Each number is 128 + 32 x the weight over its row's rms, rounded and kept within 0 to 255. Layers, rows and columns count from 0. Numbers have three digits each. The size before them is the row's rms in percent of the matrix's.

# layer 5 attention key, 640x640, rms 0.0776, rows 529-554, columns 128-255
098:117118134126161121125112111148186093175150050127042156134128128107133094143107094104146125083099124150143110108130177130128105071131086136164157113130100135180130094108156170104079084093189086123087129089123124157105102140154155169164081123132151098101144189089120157157124092122129143130122098128106155142135129160131097147130107150136097173066097110164126116203110119156112155119170
099:140132130171151101151094099141091180130164123131143141096128130100183108126171165103204178157116157152103141147116067152157178156112094137144062107112158079150160107105132118167136137138186167132105114183152161111136171090099109136092167109145131183147125133145117092149170120135097113100117145079107095160141059119094148204099163102156101181115068109129102184088178060140063136177130
097:100085174110178127042189125179128102063027132123107098162167134152130177119059100125075104099130072150137170131100176157161117143139137105130171100142141141083121136099160123150216142169126121151131155148125142121113157140185127129106111101120139142063160141061140141082141090105168177134132084129197175104084183094065159110112082116116146091137121167076091147176086108074189094117107
098:157083112147115128064151145150150090125058109132210137120146117164196158128043091114199107123151123200196091088167122129144133076184162150122096124105060092093129158127189096117096128179096167130121152103121115151115155104098124157110155091107109093140089137124089083102056109101146135091118175091108130191035131165086121135129133126164098148113120106115174118161103167157097118066130
113:082116171169071123083067148129169143097144100100106111094049162092099122136049116170116104114111092115153183138115060083168164187118131131088147164106192126123094101031226143107079161141092101122121130132134180140135121154123210105112139115094100148111152154076221087134119090131124202199085151097106154060130162111121167154147163163076106060092090137196148129140168148159139145148128
096:113122143162100135100134154150095167076126141142098086148129139157132144099069091178101112084116116117035144065107110164184105106082139107138183174127157097139054126150135098101099163113106122148170208161115128112146094107129179197134105127108153076122122151083140147143172157179129116068129133097072112113108139165036081155105160098157156136141085126109137149163108135134173149162151
101:128119139200147150137113132113135134121103081126091155153138122134131099206133141145090141183154147121105123080159109114187130156053123090131166116061090147107153100070158078126094122121150117150155158109115126111144136141103114097150140068108087094155144099062150151171106146186171130105098147104114137053148150159132172134081084159138075142124084132137127100115143168145144128123071
104:135175106101112129154088125156205175125119094162114103186088107143125072131160133126146117098122129081134096163134174106117117083120071131111070127114159127188161151140106128109129193086147180098116125085159164101138113103087122176189155149134085063125101135125166127090114119151113114150156121127118108172149124145102108161147142119132134189107150150072110168132059155124095121101150
097:122054169182109115085165142145109128122120115160089099133143130184180140208115161111040129096093086160088110144170088122148165105082125168133106117068127116132081140130186121111051165066113119071133118130139139162217109133115104093159127124124116170124129137132121128183064135115124117226130131126140169132119108162162106097120088071140086148148081114108107118144120083138162115117153
103:156074126088156183110126173130128072140165134081218077110163130154166157150192153110104081146094109140132109097142110084138100120079070088150119125150101087133152109114193061087130098168075158112119114081155125122144068141128129122135069074113132135102117173148168086145180119136096174151063062157047111137129119114111182112144182057114097130153127139122170131071111100139166113116100
099:087182124097174148152068116159162182120091152161111147100144194096120144113139112111185136118162125106100130100056126120105085129141136150083097123125099157157167105088097156104080068127098093085155096161141111240111159110145165068166107160150119177186146084100033121136122115113159118093154118129147128128101171123102147143146162123133140115144080144111108147139079154158120105122120
095:090078129095149112180147116076157132158113134146120102091091116126163150158081145138143132137100165160109140130073119150173109121149093147172146164151091134158145120156100238084093176098126136112117136141055101102157064163109120128098144148153093093112117133111117108129140101120103149066148217047188165137162134101133152115112121140143116084175070095163131167103134061138098093133193
100:129163123163103192142133153133179118140174116129139134163153093119113147147162192127104179044147103133134111128128167150123129114136153134091079113075130129129151151123128112115159140135108134123128131086135135133085138097089125158124140140142128115108112167118153071107115171142114124117192118142106142191163085103098159136155176104136128177101189096111161102123174139196082115131138
095:127100113136142065084158085099078155134126136099104110122157159127079185121134120019132160188156078150067135119107060131121091102075149067096160116168139123105123104141112128135087113169103159129160083120127135118124197104073153152122181192169148136050106138188148182161092213134137166130155140069120162131106159168087100133109093094122116163146161124161115092073116146183105127167108
099:169086123109152092179097115145127145167106143142128084169059109159203138105113122078060089143144101129129164112112112137131131119131097132142126134147156140071130116139147119132102128126070099105097156114117128096143095090148117144137115138128139151069157186185124115130129128110153102132109150106145105143166167105131110114167119104106098198116116149076099159060144153157175122159068
093:063109060161097148110130186164112138141100156156134146158126131130119164145130181107093108136164128111088156136110139158140131133136139118154103196145151102149124109152069110145138132084122131121159117137120117123101147132082115121136101093164158060178114107135123155092138171105125113166185147095149113149103137072105094135146125110117153143112143136130140113177157125213161084123123
100:119114135046195123109097106074158077158151100137050150063127112109172091172096133115113076100168117154176112145119079178069130158115039143098133150131080201091092173118158156092145165164153123119076081094153075118168146078188164137171078168136155147139080131161108101106135123100145101194122125125099188096086143144141185127137106108128131117077119116118122123105141133171145113121142
101:143113080172171155131089139105123113147107131190094161129150113209116133076127142133084138054123107121117127137084159159132152096160137104153182129168122174108154096081136096082098205084166109110119155131115135204163144176060106153154116105116131071115142091128083096141197112119163142242101129133134120137063122110155096085110080139127183117149102147197114092122115124101152134169122
097:112151127140125124188148154097113101158129132146056136132120140145109116085112144116172161088116110128160089113126128118104099153112139107113130144070123116116140140119113146112153145157135141142166140139119146179111179159105146056104093073106101136094142113115177122115131087173143126102096108129184118100144099108067154127148108155123109079144162116137093134138153099142139161153104
103:155081123113170115092100125140173142210154159156111081093133130093109118139075114133109200106101112106162140154093114108173146121134103155169130171122109105133091163171143096120158161091134172144160096113146047108140129059207079125134081184099176113144095126166160135132161115191160111121121162119118126153087094095149106127119178147177141156118158107110124120182178137134105103156084
098:150089104153143165148138137109140081140117119124101170117150092160123094072066144100036164149125122069081100126094133130135139128148104110128122076094227136140064106079082144091197154096122111150154065123114148135138163136210085137122149095088127140091136144111132150141152136167089138134124168120194117056137123020143113127178149121126123111129079144185140103173126181143152154142175
097:140138142189175144078141134122126118076096128105119124164130151091047151140156113074142095124145150111107096138118156114127137141026149094102133150152083192153139102125131143072154089134185164133100138150151093133083124166138123112123118093100096194133125215166121094170146122115142126086106156108125157134195112183091064201197068109142121091100128049111101130067155127087114138174116
106:160110051101148093073153154100162103109172102157065164124144125203138118109128168134052117121173100051119053086129157121117144134128129136169133136116129148152095116182205142146139103104131129143073139138150109229081138094050101075142090182098140090164120155135115123152102098120145192108123102133144097126126103177110129129109149099076085169123125081095123166082165164159079087106096
099:131089176090145135106132130155124143125131119101156147092155117140126066065123153135135149118140169095088056128072134149138138130130110141105110170139117115167166137192089131137148120093115137119108069104110158144151071121130116191111143128133139130124069179170118133096123127136089110135215215083125083161090072100136146146162086077122144105145136104122100078142142113134090105055183
099:163156155115132183161123130109096165088079146148146165156174111144126081187118113125152100150127075179128118115123144065156139131107138120125112145105165137098108183036085161118135055200127097155112146112111109114166180162116121098147150153136118138114126139157159112085138137123144142140176132078100157156112100137061111097115151096144111151109166171108117135111131145100151143096112
098:104125164188166088174135170120097137115087200103115113129101094078113142137147148116127137134121155153083110150097149125085100096113131185049078129173131105067166134156100120116094127050129132129111188082142139110137163131093112173153111148174134144146173108087082154112164109143176146156136145132121118123135126085066080163174180115141099139137120117150132180145158093113150092161099
# layer 5 attention query, 640x640, rms 0.0774, rows 530-554, columns 128-255
101:148129108119072169182079123082087121151153114174156141151091172092124171134184160194122115148127154125120061121132120100110148120160151138116057153111127071123188129082152067181089076113131139103119074114130147134112150096054106103074135152139141141151102161159172126091125145137096163101148128085150110136182098180097133152141166169142119088184107146122101172074114171072100091093138
095:151123139176151126152175142126079097130118147100090172135151102176164103120151095076095106121136136119099076129104168159154064103182120112122099139174134110129147082098093163120132099071166082142121195110164109173154063121128139115205122111056196104121170142083116098159086108042205136135113160147118099106157095112113140116097190151144080116146132144135143118112141105081069134121144
098:167136095105126183106156144136141155106095116124106076112192108163108092132197158150160136164129102130122163125140109150125073126170120111127109099140137141144085141131113170102149097134130110081182145110137120117046151072168098134071132073089126136094117137144094136112066087123150082125095154109139237156101161106092149081097109227156153086103153113122143130129154082096162133121085
106:148118151147132086182093122133170121097136066131109081103141136098142118099138104201188123138129125154104151129172133089150141126150157058120219168107136189129140086063171139111156196091102128125150098114143162106166100150097082140084111071122136107106149134112101144143142095122129087056095133104085136157142143170115150117153140100118137133166094177124151127133137117110173132114105
098:133161112125149210147159108097082197126125148130132138188138117120147113117130155115073186085154135167105122152115153165100101113081120144177133134096111154139165138126083125109107082177133107151103157159166086092047160090107095117158077126130145145114162093087121145111042110142160145059210152119132155123123087092105153113098114148110082154185099160168133139175116157113141113136181
097:138120098083126114156109152115087131158075127138086138133160124127147087099112139131096117127128154124138128133095121133172164139197129124154152153112147156158137125152021060178158122103170164096189143162159123090124101095176155128093091089096126122107095106123068157113161082098142093160166130098107166116098107085109159114118115149123097107120151155178104147167096127076137142078136
098:137146091132118136159078152170169110154116140091187118102124146173143127159111089143120080167114171100171116141113109081139159133143092152141066168138134187149152145192112194112187153096117152124133125129121145146162132159126021154120162189164091127113093106202101127189114161064106098102127154097104163124146137141126111183088121137145102120143202138120166141101094101145050135160125
098:143103106125102136183170114132068109108085089088089161151186116147119090087146124154121093094131124192115104102124133101090097143132125100068175146134120119166108144107148116121100124187116120097131130092107105133107076123112034171155175171081130122119132111125129120130157125151146130113136082058075129191142146162152109091129137084092132112093100127141151129166105150125142103169086
107:039125089119124176129138123138088145124154079112148126170106085159181166093116255197115151105114097149122195144043132062157150124110150128157092128172156137162170063068145099128123149161118095164150091094197138201137086138062144163152126137098126124070098149103140089066182186142087147095113113082119098112088101175131167139118113159123114143154100078134144117090163161106175156109153
103:041115113130093127069150124108100118115117107110110113085128128075134109176076173138151144138128182078195120113112051093140174096082110078058065159140128102091137125214113125108127123162078159076102130128099157114169120112097139161133126183079190123108087100148101127117155121196090163149119103116163145145095124147111159099110142129126131195083096113126110129065140139073101140147120
095:130133103113128143152133090073164099189127135172143190123141076110161121130138155134164080107100116170067178131131095137122105115127077154104125127089096094180121099077153113161148190127126137135110094129191078069162067086095104141107151115087089126114196169115138079083155089107109159147129161166212156198153087164133093136084107096087116130130133092100121095102147094203182152118130
101:131139071148132161153113186127137105187196086090139109138065162125124102163158182137105150077146070120158075142145146186125150169149097121100089093136105117135206139104120097154195161147064119094115123139108150086117090193173153104176095165114143119148121101113126126160119123174113100176146159117114096122187099204157154119096152083156085167126133125146122133103084120104163172128105
095:166096079166088134121156104144141123159135052146129071131143139127118155138094085092138038135098100157167144117169135213088150082105136102097139139119075143145156153116125060109132093132110126137118131101120160148053148140117102133120124149140135158116101097171044114174098083134139091058148105107186168083111161153133145128125098173086110131102130158121134127115116085113104152160109
091:155159109180139181167187172138205128154140130133044121137130109130116179127124115134114077113121146147172106100056147076133123157078077141106133149192134109103143136153120114174141151162102081147101044079160069131139107123112135150164117151125166111203156115160064107094112111153160159120170138160099131120104131092131137172139128099052093096172139063088119090131106097112141124132160
096:080031082134138121160168117079128090101125101180126117103131145135126169134134159139083142196155135147197080096165165127118110177050117138136086167115190093149126130118109179154149112099056098100177110125124133119088159151118137082126120096178118111109141156130159100165101140140081122169112167109058074144149135180117126176128035143093156124124158140124125111176158130179127143180125
099:076141115163155143126106178109084145139075125140197088146074110188109114134071132105051102168111140097170134130097123141140106171135139095126085135096089097084139080185112096173082153126065130108131129140169055095105166058116171102153114131147158124023136194124139096101131143144166043147137126106155085129143112098179141013088121118131120150105099136079158162222115136190119130165177
101:155121199076141144140171112176069111202118114111169175092145099170164145139159141113121166127094111106109141104124117116120155119113132099134176072120204120095112100050101138118141198119050143148153190132117088132135119151083120112151104144089091135065083142133149121147126154164160160141125113132112072168106150121130205108119114115102122159134098109121140146131154144169166124104112
104:141125114132145140118176146122100174087119153119086097126176094082142135139188153180184116124149091053095139141177138126050163147150121132116088106121084104157184147144125080137113074119083084164116142121174188109149092124093078168151116075113114107148092124143177097117203131134157193097156188131127140167146143175103079073176122134096090108169128072140148085135196170148086125125145
101:081059116095146143102146092120132178137157055136133122128081105137103117117182161133147132134143100063093163163140107090131118108139146188195118181102133091167197108185118155098090164157161158131137176066169075139132059120101040100161103135145143151136115113140142139129131154108050091103070231134165140164162128150119121070185099131150093181131066087182120146133096131124122143144135
103:168117158130125163147083154124165151139161172091134172140161070170177093132164173104132143117117135129119169102170126133138131147124143208177135179151112117070116164142109128066110138134142146122167157120121102136124075085158130192125122147031100116153097132124174108088140130088189054146155148108094075114150087141123161144126108123155095128121138100142132154166129095168139064155135
097:163109135075061142183130173140167207082139126142071126079101145151096126164086113115143119168141139083140141185126168114158117119129119097113146106184068154137132143103140137115106144198148152214129099096108114110111055105138152109118096134121189070108118135127166122133108125173156165101086106147150122135045160142128148115117104082136135162075089133178107119055096152143145104155113
105:122147143216092147145103124103116155132133121110126134136136126156073117103087123137093159156141155143060114102143174111117137140077172096097163126109124144123133156189098149132149124082141138205128150094140100168188078106087133097115124118188115086223133148120161122111169152132114123159120100128069075135120175119149155114103138099132062152140098109140172124141160122145150151143136
102:167190063162143166102081124114081123121129070128089208145177117126086153102126130161089190119126138147074106136127161096117120141150116108124140141175149133134087128167174101061124110076117151173112127107133118111127094088109133148127094102133133113192130208218097166062154103206104193131098184082074168109121111194164117135157154087061121106175127038072091166159135164139124063140131
098:116051082105116099176115152114071080126145119072128104089163148112107084204136169069077124104130152115101166141146133129119116170140125107148161167133123068156097122214141144119129099148095090116108181102167078152105055107056130116148117093092134178099129146157119139098129085103143111107201207087131131112138130150131117119143141081113162119134177104090141136147134113124172154147085
101:136051104137117086133201108133147123126091168155127145114124106143142136116134178152184129107115163166110136117149117185127144147122129185082151103089111099160138139069137132170134088101094118135137136109117117144137088195159153112124162152142101157122105146095166133052128058111140163136139042153129155113106099108150147135140075107104113158169107170139115163134133127174128154159151